Weights of a small transformer language model: MLP 768 GeGLU, 459M tokens.
Each number is 500 + 40 x the weight over the matrix's rms, rounded and kept within 0 to 999. Layers, rows and columns count from 0. Numbers have three digits each.

# layer 2 attention query, 192x192, rms 0.22, rows 0-102,128-134,160-165, columns 144-191
533509419568421507551516551514511545488502521552469534463584473503502445488517513584476463445475471528523486480540521526497525489441551509472490
481443520501490430378542479499466480513595469463586477515442527526516501450504436506437438614522527569445447566528549532492469518454488373490462
521473462553498459509513448469513551481476452444572493453445497459492559536571562549505464498504541558413544472535467566474572446445526530514410
487499515494478447631465459508517600538616556572523494437515478560442492516507493604592484514482456546383509482495548591538468483455537508491447
519468448567442485454533472496495493470455501465473515554472533483453534462495491503521472543511447494496470500484439508498522487534478498443449
515469521536470429555578450470505622492561509467513478424497445501582599451477495459513528477445546527485519553499511473423458521428535543533468
423563568468501434464436476505516514589427396530499519429540535571477510506419508442408561549475508425520586497585491478588482487538485520472530
420498487477546532516484461487561500468581499482451526483497448570497441432476500490471458481499506557598510399416446558497521536561504618546567
484507438566455521501538413614519469616515506561496527473574569543502567494455507542495645460448580461489379480479541545561450589550549558503515
435617557362581540556387503543525560524527475427464527434537474536498489491444485599594483386556526474655472513475506454431498526482460479450556
456616487427458535603485447498506497475533490510436490424530497497580473552545491487466584547469509503563510462562412479451467536503550558453493
447543482495545452438519412515519563399481593572508470504471475583452437564534407588570480564461392406354563590474494571560529486443474469481454
459554459323557494576508420434560534424538490468481539429536546597566562462517495563340446513461517446714646507433444470408486504520482523547531
466438520556526464485469472497547543571504516458493585470473537497458508547561430536449537506482464520522492555511536522443501467487548474567472
543516521558501551639593508559484520537560543635548529550586454502579489576533529534492470402461485529537494483543545533463524578393558457536476
550548482503551493551527573374579472531520446564512519475486522452532523574571485493474532527445466431454629456484401460536625420492611556533476
583436395473445434433422512376483474459461549500571605503401625410462521563579524500477504445535479570552511460496493494596440423498474559561430
453409584444519501481560481594523541594592440499589505525554478490500431489575469507541523560505474511442486488550637482490451526496420477543519
473462411514513426533544439473502539486421466446479570444508528505483584399497513488481558468477473528495524410527491522534524545441638445520400
429406522546555501450498588502555513427512457467442461528461457514439492504472472500581419565460467456536486514530544555503432463452534456472474
528481452394496552448483402454494584466520562541431471464480554499501441519514498504447493569519473490548514461363480504521494407514434505447556
493463505537487540490472430568503507470537519508511481535481562503468563471513533489542483505528536558500537531535569499449510593459518444475542
465478511467491500500496439556425549465522602483464525476437487567466508487510515517521458561407514491495445513488528462457479553477444446503462
497584487525546545525508512498422557511463547508507504523464528473543499472443560545500511489468472575469486498514472538553486490474539496461526
483499539396531533408482556443471575478465498475480493520499451526467442515453433527497486474469557476573480459416446500493398478548404465409481
614567537416568537605488584481496464465561495507491448518529463500539549549562499464569554459498577572502486421570477463378560496552503513499485
496579428499500421529420546516450491451407413423482517497458438478520528478466546490524459432498456508482563506544454518498506483414500528524486
490360515479518569503521561457458412454599520470464502508536457568512482513561497464509447526471534475459506570549558465510483503511544513491488
521537463544474516487504503507475462510525511498545455528525450451536541518487480494486495491472545515554549451497533482582532514528581531455455
581500590433558499641557540481452436525530498459571514421537494527546484558470505484547432488536453488495567585446393476447525477488501487521452
546493526450518522438533439550559431528499475509490516493397556453503498461570511432547494544487540492531556468487476524540478422494488443523465
439480559398623502420445436457486581499587570515429483379683455560466423428455498597359456418490402576646476450518525465517458540581407469498572
485497435455454501449491473542478494504511576534483522470465506433496509513509481474494566519464505581474471422490511506502520481522560566487513
497493462485492482508489533446459469481575508507531474546447461515508566496547485510550447530464525543466490495529504492495507507469534399507417
523526476514510469454552466505514520481490560458454524422459498509461515517504545514470541420515482566431480517544442502495525481479514527501473
519501429519520470524497506554539529516529529463509560505485525575599509477509466498493462576493459503481596520425476540558505423499530558508508
489518515511533536416546526508538436487535508520524517526463476472511518490502512475450572503510577535533455466505456483449518543498537538512476
447549531527440485501568439460518479534521547556523479523476514512524566514538508510523568477496535550455507469478510491451466540539525536485486
494543543546518477560526485504521455519545440539476507439503548507482500496536548526461468474440440500450540518533466501539514500529544502455501
490517503520497501560458516500539473479544469540466465443546491553504535533506460497472538533415475562509529497439482494552502521543494593499534
489509509459496543467498513492566483494467519568544535478585496623451504457436458506472481508491523514494521491480491522487423502520473418500507
519487527469527516519514513526550515459449460494543557478438446487514467463511558538536456490560508505598541496505523431429491491499406472476553
523555494566475480605512512490538525547535491548479484473532536557506489499526497461524528534443450481523604510510483573488532503508539574538562
530494534504481485471510535491501522486502550443457460460428505469514499504483509542487476519498461438477518500470529550562523481430464443526477
445506524485512419568473450489487540437462558553546539412503551505492524466471514537439474507490439554518489560468439463469533520535554503481536
502433537521525504416444505458546490522575531505481487475493492571533440540578456521522508509441476570544536490490551503548538483581479488491498
462496490490524572485545516525537512547503451505474487495513472492622464598470493495538492489494506467425490520500523532490456461504397426535500
545496475506534524483533534546496497554513424527504518559537467467570510459523580456525515480507508422513499531499484518527510511485495498560498
521547438477411433425434536433501480495466471488492526488472492528438526486519506486460507535572549564517509515560514479587481480486459549543476
474472545465537525522486466522498499522475524518480493508470447513455447506453510525515466550504459458509524543497523504449503569516414379459501
544468479542517466567541508490503547546502466498521498449499531502500454487541550499435445454523522521536503487501498591488490514501499555466522
498435479497487448518470514536524438494557492455496555539455517531464490475539509484499490492613510413425453443444488447503463490460510471530499
549512489526519511407510532484509468487518487519511444538519518528501514425466522483459446505499497462546461509427517541471445474497437510528516
470479474518482459490470463498544535499564553525561500529482555556473528454536459496460586489485545574420563494476467517489543507473559524460445
528441516462500539516495467532475519462440517438517544505496505474494471534515460419475459510470484545487510523478486496458472504488502560502481
489540491534526524502471534452484469550562471533496503496507496577519537470513534468492526524484513590452500528504509515501466591483443530519501
469524559444530515463513477462470534444518470473493556510542461384528517417469473514566535421530535452493534488606504471457459526558539551465490
536581562453469487518452581542518501540460462484461517551536556469480498494462489492465468496496564493490510457578509479452536548460492504464521
558474502502468521514502507512389426409490518476520528497482502525463507475514527475480480516501485450585559484457467478542506503532487546496480
519499611507420484479525561537538482446570492543498409472463436520533514540489416483507594580424516492449495503441494606555512505518502522428470
475480575501460482422422455509406475518585552534509421451511470511491524474431510470428509487485526542569497483489474502549489494571484507454492
500513530542491549465479498536505522546503442524472541533475515460466499448444471498471464507500491443519467543486488528503535521492492501498455
554559488532481498551565480477500502476471515574468484536494483449471529517516549458500512533511534484538546472501549500503481497482471497463490
495472489424563492468534498469510552544471456501478493403546524545504472506465488486413468500471469467501521452448524513511448476506400487506498
508487412512497451481549554547514477508461465503529557498507511497476465515480520519468528510470527540518531433528486502470500447466484547552533
378461443507531432352523591457469539550614443482523467470550562562526585458507432484539466533509511563410444511443554560445522550493520395525472
498487473476488465468568554472553481497481484453518441449474516469480550551499504538527501466468449602409478448545435462435530474444551500537432
453467460555423495519598441551501519500508441412530560471556475481505534505485482467532513480429496498374476427555543549486507499475592440584469
494506529401432459508507498452438509551453455542528474491510505422453507581471456488574549461532611474493462541510504512422539467528439487529435
583501527520448450568577464554517484484487582506527437502466549471492523478518526498568510472498508471449469447486528465411514552469543494542456
451555595462581470471459474493457483545467402505438448542544474523512528503505513464457490530599504477546502545509533407516472517481516471518560
459472497413490488523469462473502471474543503595434536414555507490465537500514527525534418556472552575496517488562470527511537522485545563541484
555564465520465511482509535499475466560456480553388543473609551553464517502422553468471475497471548439544499498511418534544476490544562557460466
488564514432579530419531513603589490448547521452464541496483478541463486370525490506481469536571528463567476578409490463508496534596407493539514
533597485495461484532508470442483443416495508478529549445462509489537475412587548463461517535555433430469589460505444576541497527452512498492441
417523549552528502474477534464518503548507506459432463468467432512482461479438504576509550421485527500501555541621595539461479516515440496527538
482515493478517424552491509439526567447536538579579572450544476485480511401533539541476494511547525425655475515522504463509589521456479523475527
456494571518477435417398530487548567520611466492469510474501461542518471511572437522554558427426526574504477483558475485466499523611543500467477
530446519540494523500570511554474521509530385434587549560507509526566463542472512529571534470425466452413556495483524579484459467497536445541397
528594489482514533563533481566472503541430484550454535505473477448494511450522596484512533409536535477439526593458422491443527579436602448593517
574503464508481478449416519485497458458542428423527557453416514513473465430526530479551491504589515564474486455509453520569470497519483577504406
564431514483522463417453489592547538543526473459466509558453421524441508515422503550503499524524496445517480486470542509504490549530355514529570
613436445489510486643522545531490539487482486461565551492508447460466512459563498541509430564489456456476567493505383553503560540508561505497351
408310480538511499393533529495540448497511476433590507545494482471435463485527492524463464523461547549502544446483495448487479533507541523547484
521559508395459493351496424480511566504479434535494454487552472531556581386483440508440526492532523491512485510432488543495471501569426491552523
450494529523431473485398509426442439486509485501529513467481517518477535446553475499486511544561521533559589486554473539543540508456470477496475
456539525470501538478488504553459503543480508521470534521560546485504521469437467500440454536444555517503418540475512509483452498509470498523514
448514423593540517509474508523491551562508568490499464488550504485537520502500533503484461461485496607448435448526485515561493492515452537523463
551450531467547453423525524514549495481530521490533500471506515512565432481462440559456519492527559454519502478468477487499480540556444527476562
620591533552433544546476518512495457469475479535502465528450468433533458542499512437495456530522446487381557459600461584458553575433517565450455
618509534570420537583509537491455460452443543515565511542360478491533469522567562507557472440436524462465494509523436482479487504443531485543459
420423541460479502334502556482495443466495489475425402516514471519457492454482431555517509541449499516482483590376510589520438520584457587469511
431541561524480497425487519454487457488461523527574407494444500527515568515486437528489433468502557558593538454409497503465458499600499501496471
541538516517471491609480487490458449511496518507527581427459507485439480509479543471554466486531529385548583558477430524522526508438661481521443
549536458513484490553610544504542499428458485559517551529480466505532599502544527500530483487544484545380614461534468540458483481475587457475456
396545553462575537389439458408516518497562510530416481464545440599493467565456533515362482498505480532627538472567472494542425504581382489504545
472478534500522476546476490549548510495511491499487493504490520553485466478494514485486513482452528524493476492504501511529525502548541502559506
553461448518457545577550508464461512502490526505523448520501441440473459567534515510520539455508570499536481430494492482469534545543533571495507
470487495490581486564508487477541523471490498524463500532508544534538510493500562512513472517511502541540503498457478515459544492487464457538525
580533505565473512531513507494433477510434532519469537493510496512465511472511587495510485491493500541527491520505506477502490492517493502558510
518633492454487510484471503537546534486513506505522550512516519499526513471504575520495467469476430454522454543485477530447510501505537539524507
558470471553479528546541448511482527520556483527526520545495466472508471499526538498521487503526516477471493477494515491518540526523558521498475
534493499523541490552507464492486514490520513484518508532508517435443504487499521485540458483500512517534451546537490490509473461499493507444492
501450549519451472579481489501569465539535513461473544469535538574497507482520514405529527511442543603536485462479528531489481511514483531558486
604492458491445519560555472424466477519480581513513564497513504477549444505549498500519504456465572495547491469507462479501488539482540505500500
515572495545533491558508483569472486483521514563378489506460502513448498504433550468429495430477462507465556541536483519498509474520498577531525
527477578492477501536491552523502455528516565480513460535578500488463535482527534492503473543492510481567469529471495476424545481579474484538464
565475565525528442513578529382532501484478549456624469487600573582556552459508504480484518545424449497620490488396426534508497527489497441527528
525464497527478511568552473515461520459479472503543510556468467476503484532514484449480491546534521460463429462490459498510524533484506487481534
500412492489503489493462527491457506475444522531483494531479525491479554515477474468529497529481467442482506607525507482564493486499520490504499
484609511538484476511458484501524485510509456520447476488534527501487481527522499495421528511489472502489476502512472507530513525541527475449476
500535482486480545546518476538484518454509465493453471490463466477462471511524531527532522479536566488517512435480466473472533522483550521514469
541536541526514507524556531477518494507488517540467507533498537572509495477476547483453528419503449475501473499459498531551545440480499523551491
595500512514529513572530453544483463529508533475488477470444469496512512522495502501580467535499474482530485565495418562501502476493491464510495
522562510567536515557462543488509588491457500515474510501511509493504511489452514499486446402485506468510519592532523515502474525515505490577565
546503524464475515535467499540521526479531498471482486531472391482523448517527489489527546452558514503472504485542496487491480505489517531475470
# layer 2 attention key, 64x192, rms 0.27, rows 0-37, columns 144-191
516511545486460482561512483483498538494502517457489487531489523496567525499525495458514534508475530434467512533493477522516514509452551492538411
526418508507481554412545488481504436512460500471535493525463425408458460508467562500584561442507548595511491468532566458463457446527468543402501
568533483513417504596556490509469469477496494529565518493455467450558466480514432476515527500472552513506488478520489531505548517517627564396476
626489450487478509623529518483569483489507523508493501469507537493556483536573542529513507560449505494369536463496464492524556538490566568507447
511495495529478561522547489537482486458509488450492514494472452470529450508537424495536516519464473531394480453519488490509510541490584470445460
472576474465517507554461500529490529497470503544449507415577542568544442509514434530414434528513473501383509580524450487508517490447527457563446
376430539434511483439421473496488556483542582529489510471509543509411455475355549571445494479551521483592449526468448536479473505611397510490557
487476552454502520383432434515462516577538517501492497544506506562420474526426455545471494492500491464557530521500556496586415479476444484452560
516563518485517488632448483512546533518562445416496512501502540542557462567526543525493556476431468510459551483495547520493522503468508512546559
372505516451570490393426417423462571536511541563478492540566511580409490535396619509458528470519552518527461517534595528564421455515439493481602
518540558481545486579488502552451481467442480559440463480565508557468486503462492533434448459484476464560505521480450434527542529526489483487489
489449436531510510501457486569542493525530515544520618631548548515474519544479558481551505532490487515531445476467518561528504456526500469510541
549596499476556495551426520462516505531468557534489457564495550531453511491451584481484507440522526542714469529520509577548446471589553540535587
472451509497434535490507481564498535535473510513520473480562504469549559596482341536456514540482511455481537481464505445500470482462497524528484
577561514523515528644599531519530549497470542513429508450528421487491447488518505465515551507406504530452459475491482532443562590521589560477387
578529474540483484649539491507475507389503496458526492481491542466558484555530470465506456498488470489499505477566450474458516472510527528443400
554519442517486454532510493387479467445457571554581494508431529426549581490504516427469561490453560529549518505469480502534532439449562553454516
404426479537446547422467511487575527522540495465540510514535522515479504530512553510565509468470487526451441511499577502516468407480499554471554
520576525549481482487493460482487483462459523506475498530495475482558501539515507444488542486464516503484463541525479473534513466486553550577494
501452485520492497427544531480485511553521532470514510466473515483534463561538456516558548492489499531442497497499530507491506471517494489496516
422478499464556483520447483459513525516542522502559571487494461501418475508467609522509527497517520603525483516553532475589463459522499554463594
493531525519529447450529512521504500534498481474412463456533541502491435513482464526501465527454454451463430516430440443477460564512478470531488
456451498489512464459488482489551493504564462529515444472540491535501483505486511584519458481553469472463550504535509480502515512515461469495552
535472587502480468471526509483485482474453441514494474515451486520477489505513379497486509505521509518520527541449521501491478504501520499528481
424431444457497516394450448495538515570489530486525511508474426542450516538491517525499493533529565608497464458492570452535488430506487501523527
574564455545556513646594486454482484481438473476529516470524492503517500443552586496510581470509496465542479523483459466510527480556651496539441
614559485549515462636526507462483449548493446521516549484460502394557528509481530447527539525542494527510527512508507521471593500498653484462461
429462512530559488407518474517509559566582482469502464498507519543480511530516450469500483457539492527450452475522519477454483527473467439565515
585522459530522467533482516474514518496477385453526515500444473388521509447571572447514578487532478505508442567562494430476542473461499561501508
581573524573551516622588483540490549455457446544483437488511496503597511496599496488454499539461414482408461530530489492512547482536484436487461
576466451578478521579521536491508452528489476430525542504537476447518410491531510429571534485429483503417494482541440493496576530484635561540434
367454498434497496423380402495535540543559512504501505548532534523416562427409578566523483531524559535693511565479599492571395419496408546493680
511553489526544527526540524483477514517508527534508530466537489556528475492505543511496501502490479463504546514492473523486502536502520520520518
498510514493454540508521479544512468482496483501469515505456520465508491532533471506510488512493455487419461443505495488442484516474489477463462
544654539539571477597516564530437499482467539495497522517534506562532459480533605480490525479524477493522537535535502556545513494540592505559486
564563512523531489648573511537486507458525499506489520532510491542558498484500555461455544512496473449476500515521471552533532490466570474492474
517531531523529498617468513425540506468544541548452532503539506496521465504485569499389492490521520481558528531510514546474535501497549489555541
537528473544490535549548519537512494474471501460505530512497474491538482516547506468551517517488469527417532441548505496483530522424511468478439
# layer 2 attention value, 64x192, rms 0.149, rows 0-31, columns 144-191
488588479473517385505521538580484564453527397475433376432494456599429539513518504512522578473493457422514550485522407460456504558528576603492507
487472526407506452478557423555477407507585549585516488509515421566467463483443498581488491480493573508466503545441501530481475463500474462500562
483458414480435537518501498508501588482503538449513520495510475438478448532512559476498483470521468378550540476546512585464484489567512562453528
585550510554533453493556486357470501439535506564579502451454526553467573604398449434563524462461452546494623566520406560501474523498593640469572
500531528478488479464509521520566526515482512548394537542523521486512427501453471601434447473536546450540490502430573464474475433531509441518491
464484488516524516547495536557476604572514500467512411460556542516485489449492495511496422519475461493492541511399507611583502456477444371384499
470500508536525441516527477523489476467492545476462396522519475547507511533464480587529518403566525478487485500555517543485541494441541550472567
457560547510452484558535556491546513446523418464456396404478434491497508463470576452439503492570529496491555521486512528516460576564482486462505
396423491436510433468520492539503574521552600509455556412537492529520420395472548585528469484427459483499489511515552536584521529491549507479505
487422441566494617469492499487537495510443513481467562531452531401474473478572527439515469506539462494485469551496526519492578475527445405567540
503510510542505485503567476462510541433581504559614504533478503539488490565453480514479530539471406454451526533547441583452480490508464492485572
507423510537507542523482564481401461441497472421563527456430473336559482513554538378500574532477400464464542466460511427540502553534456463426511
508469470507418512445433540550431649544426450456525517568532581468591453409532497412518507523455389512419458468403444411526551459534564403338542
466546452529523498517564572485532424424415542533540489551525473447528592487461518534428530451512580485503497519451495505471512559529479587401484
453559497565493507492489568440556621413562506532640476516507481481444587474462538510523390623579485417546484436499527518489451470567492580482483
528499593466523478510505515457458456534610527505469496488532544490527538510599490546499429552479553520495540503614546396550533507455507475542460
495471514546509531515522451506559475448505379488506533526429493466553575501526480564550474517409473506471568535495411475578564418515439487417487
424546549475523562462505538477505515541442561465498537554593479469528468484525502549538518525561531500536478539446502448498420370475447418409533
467542523480498455498505538468505482480551541542440480552446550473493448479523489564470479463484468564492535480462446444442484479488571489472455
507566562494498535477507532440548573461521572413529566459474463627454520493543529549448548498486573520533491497494541479505511577466519514621544
423464503486495416511500473517557535464530501486447483527611513470460555422548517554527509513417575451493428536436539419513514535438494446470546
534517610479494580494522496435523560504478547477616518539550514481532507469444519426493494498504452559525547483531556593499462513496479465505473
437448451569437551476529528526507452459567466605538445521548477491492525529498479499500395545542481518471522560522488530504521474433537477529429
489502456499476529534585467514527409519468514429517494503546571501481518528466498580540513473486560484520467518416515512475560507527502470502557
479508495472491511472531549532447561506503490445494443575547499484472460442484531532524495521418476480524467488567437525529497555482480418443477
480507524532492498469506429558584456509536486418437510533535554533441484530481504503438471511520580496509552567556521607536521551420462427517480
474458411494568466503591475607423487473363631532417409576541444462514528523478483424508491467492480500480493477436545523531506421493528575416540
510521412484531445530532424484536480528419480474532508513555561501532526471530493593553529384565487453503468485595534519497482465529463559489489
496542618491395529515433505557436616462526543569455277458504532496497439504425533401519503436518456583525414489472428603507486549537547449464571
561554579465524544474408596464609510483541529547475452545432404509539626557442494417466535500606511554501528494489512531528474430530480488541487
526525567445436479513506513527461582550480455444462497531445533560485484546470556516492485562431505505545498474494537458553531548565447500549508
550505504499490451521470472507510486385570449462471475417456502547497406477463458440485609459538488586451529571491472491475438444574596584520491
# layer 2 attention output (transposed), 192x192, rms 0.184, rows 0-95, columns 144-191
486518478527429505444470512468463468527404497540474545548439525534481487483434462497495478571458420477481512506516462537540502438436539431462474
488540493459520486487503517485490578451397482456502505479554415493503539491530470502509546444495496512515490466507496438469478554509535473489486
531532526501518442577446438480513506495445550499450490487553518533478578459495457534559464530472440491432514500421487459543524572468477471523492
517520430486453533528484520514528428487416525485417518514442520480503508449500529454498530532494520456442477447493477438477514521508425462499510
476462490492483515524537535536499485601584490536586532519506527538597539539523481572567498501487483543494476483546521458494507520457435528522549
491544520460500466449503481483583547456454435505489511547506578503373525526507513566450554428409583561472461460452503440580469480541461600557497
476484468523482539489502557524499493507519539551548538523455474486492502514514474509533483527545427464458475527482516499487523508451462478502489
434517491526483455379396469500438542469479514557553556479390533558486525538521419610493470462524399521492552553501481536510452515521556487482477
507503477554450507528421459505616522518519504545530440522492502475514495521495475523517479519515568526501478514538548499502455531472451538507500
528488446516511410523478456507517490532533463517475418571520562520531533497482485553488485528494554520586464472507541406587467481491458558531440
441565485475548513517370424505551490541443526475412537473539509492510495479431445452526509558475588504446515521493558516477444483515580518401484
535545464507427510501474456502473524506452498500487517491564423567547505456419437483536499455486514566441512484530464519466525533426545497489481
469539515449534441574554473507551484535501518427492437461498514439533521573536497530403426459533538489539434501494519521462499523476442525528488
510464503443480491481538498444469454467564520508529507449413528523518452549538473502537532600512435490441530505512480494475435459494458449467555
562474459482439516540522458564577403527454573452497489481487535478546489498503522448502557511488579496455465534507488474494530519519491454526479
459541424566500485560472543510498502467469496562481594508438502557549518466410527407478617417454548483549492437516489531481516538567617618506484
512554492544479497546513502483464499537540491491524452517544501516509485491492525511476522496529495460545463415531448502438503577460489490513515
475476456545485449533448471444513509475500526508470464467530560526432570403499517535513436495474472474503505458492543493499509501499422545548507
542509540509387520585484504475578514528521506449507497456537497501463466534507486455528458614443489489466551490461476495536564545436470499499565
437408483474511477431523533491534522529490475614570469475396565533492540503508484512503451518462557563458524496452469534484495458516500496443492
488529451555550509502437518551516611494463514490485500501488478530497400474538503552520505464551359541563554432551477530512487502530395529528531
442459483488498484461448492530546542577473510494467511487484480485528518536536530559499474491490413516545504497451470417483500496479436539532577
563515528476452493597504527488440455481527487499540503508482540534556491574549506546532553497428496538548420471521530487544480507523531540460607
527539510557526530479495515546492511547487503463427502525539456448520479497497483442480513516497504397531535428517484486559557493509541484480456
512520528466499505531576555476484571511501532571557540476466566548561543555466524587485496453513530463464525497452544498475497461453462465507512
535494534403503503501521505484463509475524495440470465544497434453499442574532484481502498522469471476442504438469418448503499429491519507455407
542546507504457601421522580506475430467546474485532553480473416545495504470560567457444518516529508525541540512566497534413476520500440505513603
495575598553478498492448490471464521564441488450472441490587476519443453489482429516409456526471475464522465449518456525512538574458516462484462
452541440488486498479471539503496549508514546513589569472450542554477498451467473570571478507495448484455537498477510535507444521511485536513522
498536485562500466501501461412371495476472518502493549495451502547453512491473501586497473487525446543516514542536562539456475517453563494497551
478525512542518485461551468503487432503466523433522564494491496478562459458421503433443554460501540483479434498530546552437520506491467439491586
514495496444487513516495503545529506527509543513531471536493475453512563510610555609508449520493426456464543553473557421507498498485408477573480
528505489505537534491525471464536476516484480469483500533497530473479443489507522499472422513509499484527480479486511518497499488527451523516456
492485495539515536511489515495489475493492465468509512458457519482546477492522534472443434516514503477521514500544527534469494469487491485494501
498523483537531478493512513547517513479504509538517482483483512509530526473469519526469470515566474516533489540538496545479475502486462464510493
504536500493473496527509520603509465430527554478509530498519526509554501528441482488458530497539492453509490501509493520477461535454484471512563
519533505486533488505564485507536537480550469522512459482538469496525544484514469473501499494494517531510505482520465502511482502509497522526489
479502485498478533536483517485504467484534555493481539496433489523591467460492512527553490511552459504538519465523481515470492526478492495494523
462516439525449493569449481499503460481530507517458490477502497515486572502512442439534493509461540448516556438473481474509542519501523550484442
576501498491544542501499534522474482531475516463495545493493490555538532531449497493492502504510497497511502522468532542551508485498455489527551
505535483499500537508450494547558561497471479582534528573503416504501522504490461515495490472537494466519503558438510482457446565512407468501448
548553521486483532524498497503450450482516516481524510493499517524472507540493509552481456584514487517545574544444476517536474505501468458451520
542496464473495518494527532492492543541445544416502537509550517454447527436511550500532477446440506521455525455486513477450527526529521496493499
482465482488521498514550500510524560513527502494503519483496524507549541436517478528497499440474474568471489468496426439448550516547522557555446
509530482477528494538501486494481495495559491472550547410497520598531518468478487535545474475491495510500537450488532512490423519519430498537480
528497520521494493569477530504498539507473508479450488475534492501520554526550443519535488501473438481538567456500531481475500522504510480499539
503485509472483522497478494525468467501471523475466511519493528464460487529486453548483538511471441473491498452462497475502492528472541434467550
539489487551501486608506424540571429502548490557546498528482544487503474522506546493480481527488522481476491499442533539505480542445503516484477
464553517461507518510491557524516535500439482480463488487569491499510499549441489440428471465522510476519478467498580506483462519527482521552525
489482446546480460456472496496547479496513541530499529509514516529476522459519522427460496471473510519552531464538530546527525507494555586531511
501468490502465516520476492485420501491461432504477527491533491493538539482450477449535537525458518501557488446537510498536538461500513494458478
456474510460505478471485500505515542545489498531469472505512504494458464447479497530488512485517460519457485431514450442483518507549544504534466
521546513461505497450517516508492508487508506453497482444506500501514447530496475449450515488487505496432511467514498566481477454530515534488458
516511542497532475472480492442472530479518519496527464460535481516435497508516531584495493494531515513529456557443461429434470509513457514520510
526536499475529486485490497514501562525453520517453545524482509516496527485517546460479527484520486465497513521516497478524523484483548455471500
459486473512486485461451489446530559512551488546509539480490493528503545505533498454503577497443544547447533450502532533508520495487583553488499
500433522460495483479490525505479501509493535534494508484470453492462542500494483505562530524520531522482525497508531458500513490486560487483517
538498516513503555514453558505485509579529458524524519543447498529505499493458534495531459485572519487567491526449473488464471518554446518517493
523558528489494495494542494481480514494563475466579441468542507537495497498552555551476430480484516503487519501513512479501438511520361520530459
511467530501509506462504554523472464592554520548506487554471460452402491510505556458476528486552467554529482559472450512549546498518523484500510
525483503533486489529520477514532480472532489511543515567481520484414490531533543482520512526512498498460510530491512540586500475464485525487472
459506496494514438529559461514493554491509559477509510514542542465498518491505519528495498478491476508467476531498501448439544493487486497532454
517500496514536526468526520501448514505484518425473483469538384420475502456509505409474485431523475484487518483517477493447519564551480522420443
459540498495539493505538485513506535505487558539498485544485491460490505513502501489497439517513479469511489551502534487488529525452548498521500
521504550532530613458474517413432464489429495467445532488498563513534429538483488510507440553521481442527504473520537546534502404511449468518483
393432491464509459499450506507639569497460435497486503492514457385572571539511439380556536524482570556538498493535591495464401524540421510457498
604528419507476512478379467495421438491601470509464459478457585565603565495562513541498449532493468488478619569480405516620505432544519441504468
584578538403464561544526619645494489545430574565451508512480438501488382392497554419361524598544399298449495410479502447593557538408490313492527
477414443493504574403473551575516518555525436476599506525464462475527577520438401441547586513521541514495450520479499540515489504456481515463577
535480470414466494459421613451445474599522530477467563470440494535524520565486572529523533427531519530585430510463568471477494499491527557535609
509549420503441453468518503425471516454562545513441491503469605477464581539505551500441588502452553614489488476444519515591521507505618581531459
518447477465554529531496511427483532546429516513424629511529512569551598434487499372490597466408463575576501540538608536504528465464618581554494
579513479553503632469447485605406608563466502527612477498479369532519511542513423533596500453603438523534501579412518448423455547505348421429479
533535566449520393472444601449433523427505513637508485445566504595486558504521551471446520528442488543598590409569511546515549473561566506504465
446559456378451563408510533532532544463435549506492530488538526528543527513480456491491464476566475535470590508531529417452450513503459528462529
528502471461538417498525499511526448537518614522499522462529467550481470485590579551453507468497533612461490509559446450544491548566623592554424
544529470506483481530547423539561460479593499491493513443572602584545485527496487549460457552474544479447592448528527502599448514503417474542524
481381484488477492547460546508499491475504524530504403431491478521418523512654401479551483551433382564537606478543453484530504451528626378458536
521474430474450383457422429493445456477570592483435576439469625560466628588505447545586650487465465608499558560468497551576448464444653498528655
471515485519495551524537471513481531494517502514497522475613462484503511526463537492498537448496520448554508525482475560468532528492469557533533
483526587399555524509483646450452431514427549497418541437568532471486384518456575470362386449459514485522477607449617545483381486492584436562608
398373444502560385453429423433585458574551482487478475431462529527440538359552554479492518555440523604495514464552545553566464502507565513570524
503483510495531584508558456522452581494409438518502620452566469568509576517428431536473440446454437363545557458453589565474472463472498510484568
501516513482526493471484500504510472460455452559523448530497475436522491499440495514544459511474489499494530564509489488512439512520511387491492
514525459441497536449571530557491489514498434443477470504452503524562454574502392455469474501598532500461503462541462491587457411504442463428480
446388477457481498498468508456470541496514542495472452507481550470376535449516523616529515504484530541548409498458408386406571599521551488511491
541572523439495444507398451524528464517470516547494554524553551546492451517464530493473623548563565478451527509457487499548415451446552509463497
513449506509478449465460512439444511448497531553506568533479390538431536443560489538466453481418390492528557534548488471550471419426548478467475
551483512458516547468430472542546522543488460490500646566473502540497524409526545483496413434523563584490560468465497393488429524561392516445494
494389528476475495483449541481525469557517549549478430505422453549552399508425459444583508578579461446439472446511558493602533489508461482417498
546536442527372482441426534490480478479552487477503553497507501559444558523506575527530457508506460551536583448482547538531498506484414484519516
447460586522501523515442543499465518517525547607448447567518515457408505583536449496483512523475427572510501538497421510578500536448504461526513
434448526579475418445567461517539490416533516464635603546496546521391565580501490532504442483565448470442522510522535496515509488400433552544471
431434478482477475415569489574460590561485589486605478572491536447401470507488530627475501514487462470481473570516500361463553466428500451509597
570486543566510540493452455493536499500573418506561536465464384492603486537501420527530504483614490552453537513403434508534457524549376427392469
527509479577529547521527498529400438536382503503462562583559507499582470510539502443436349505517357427522532627505528474489483606487429411551470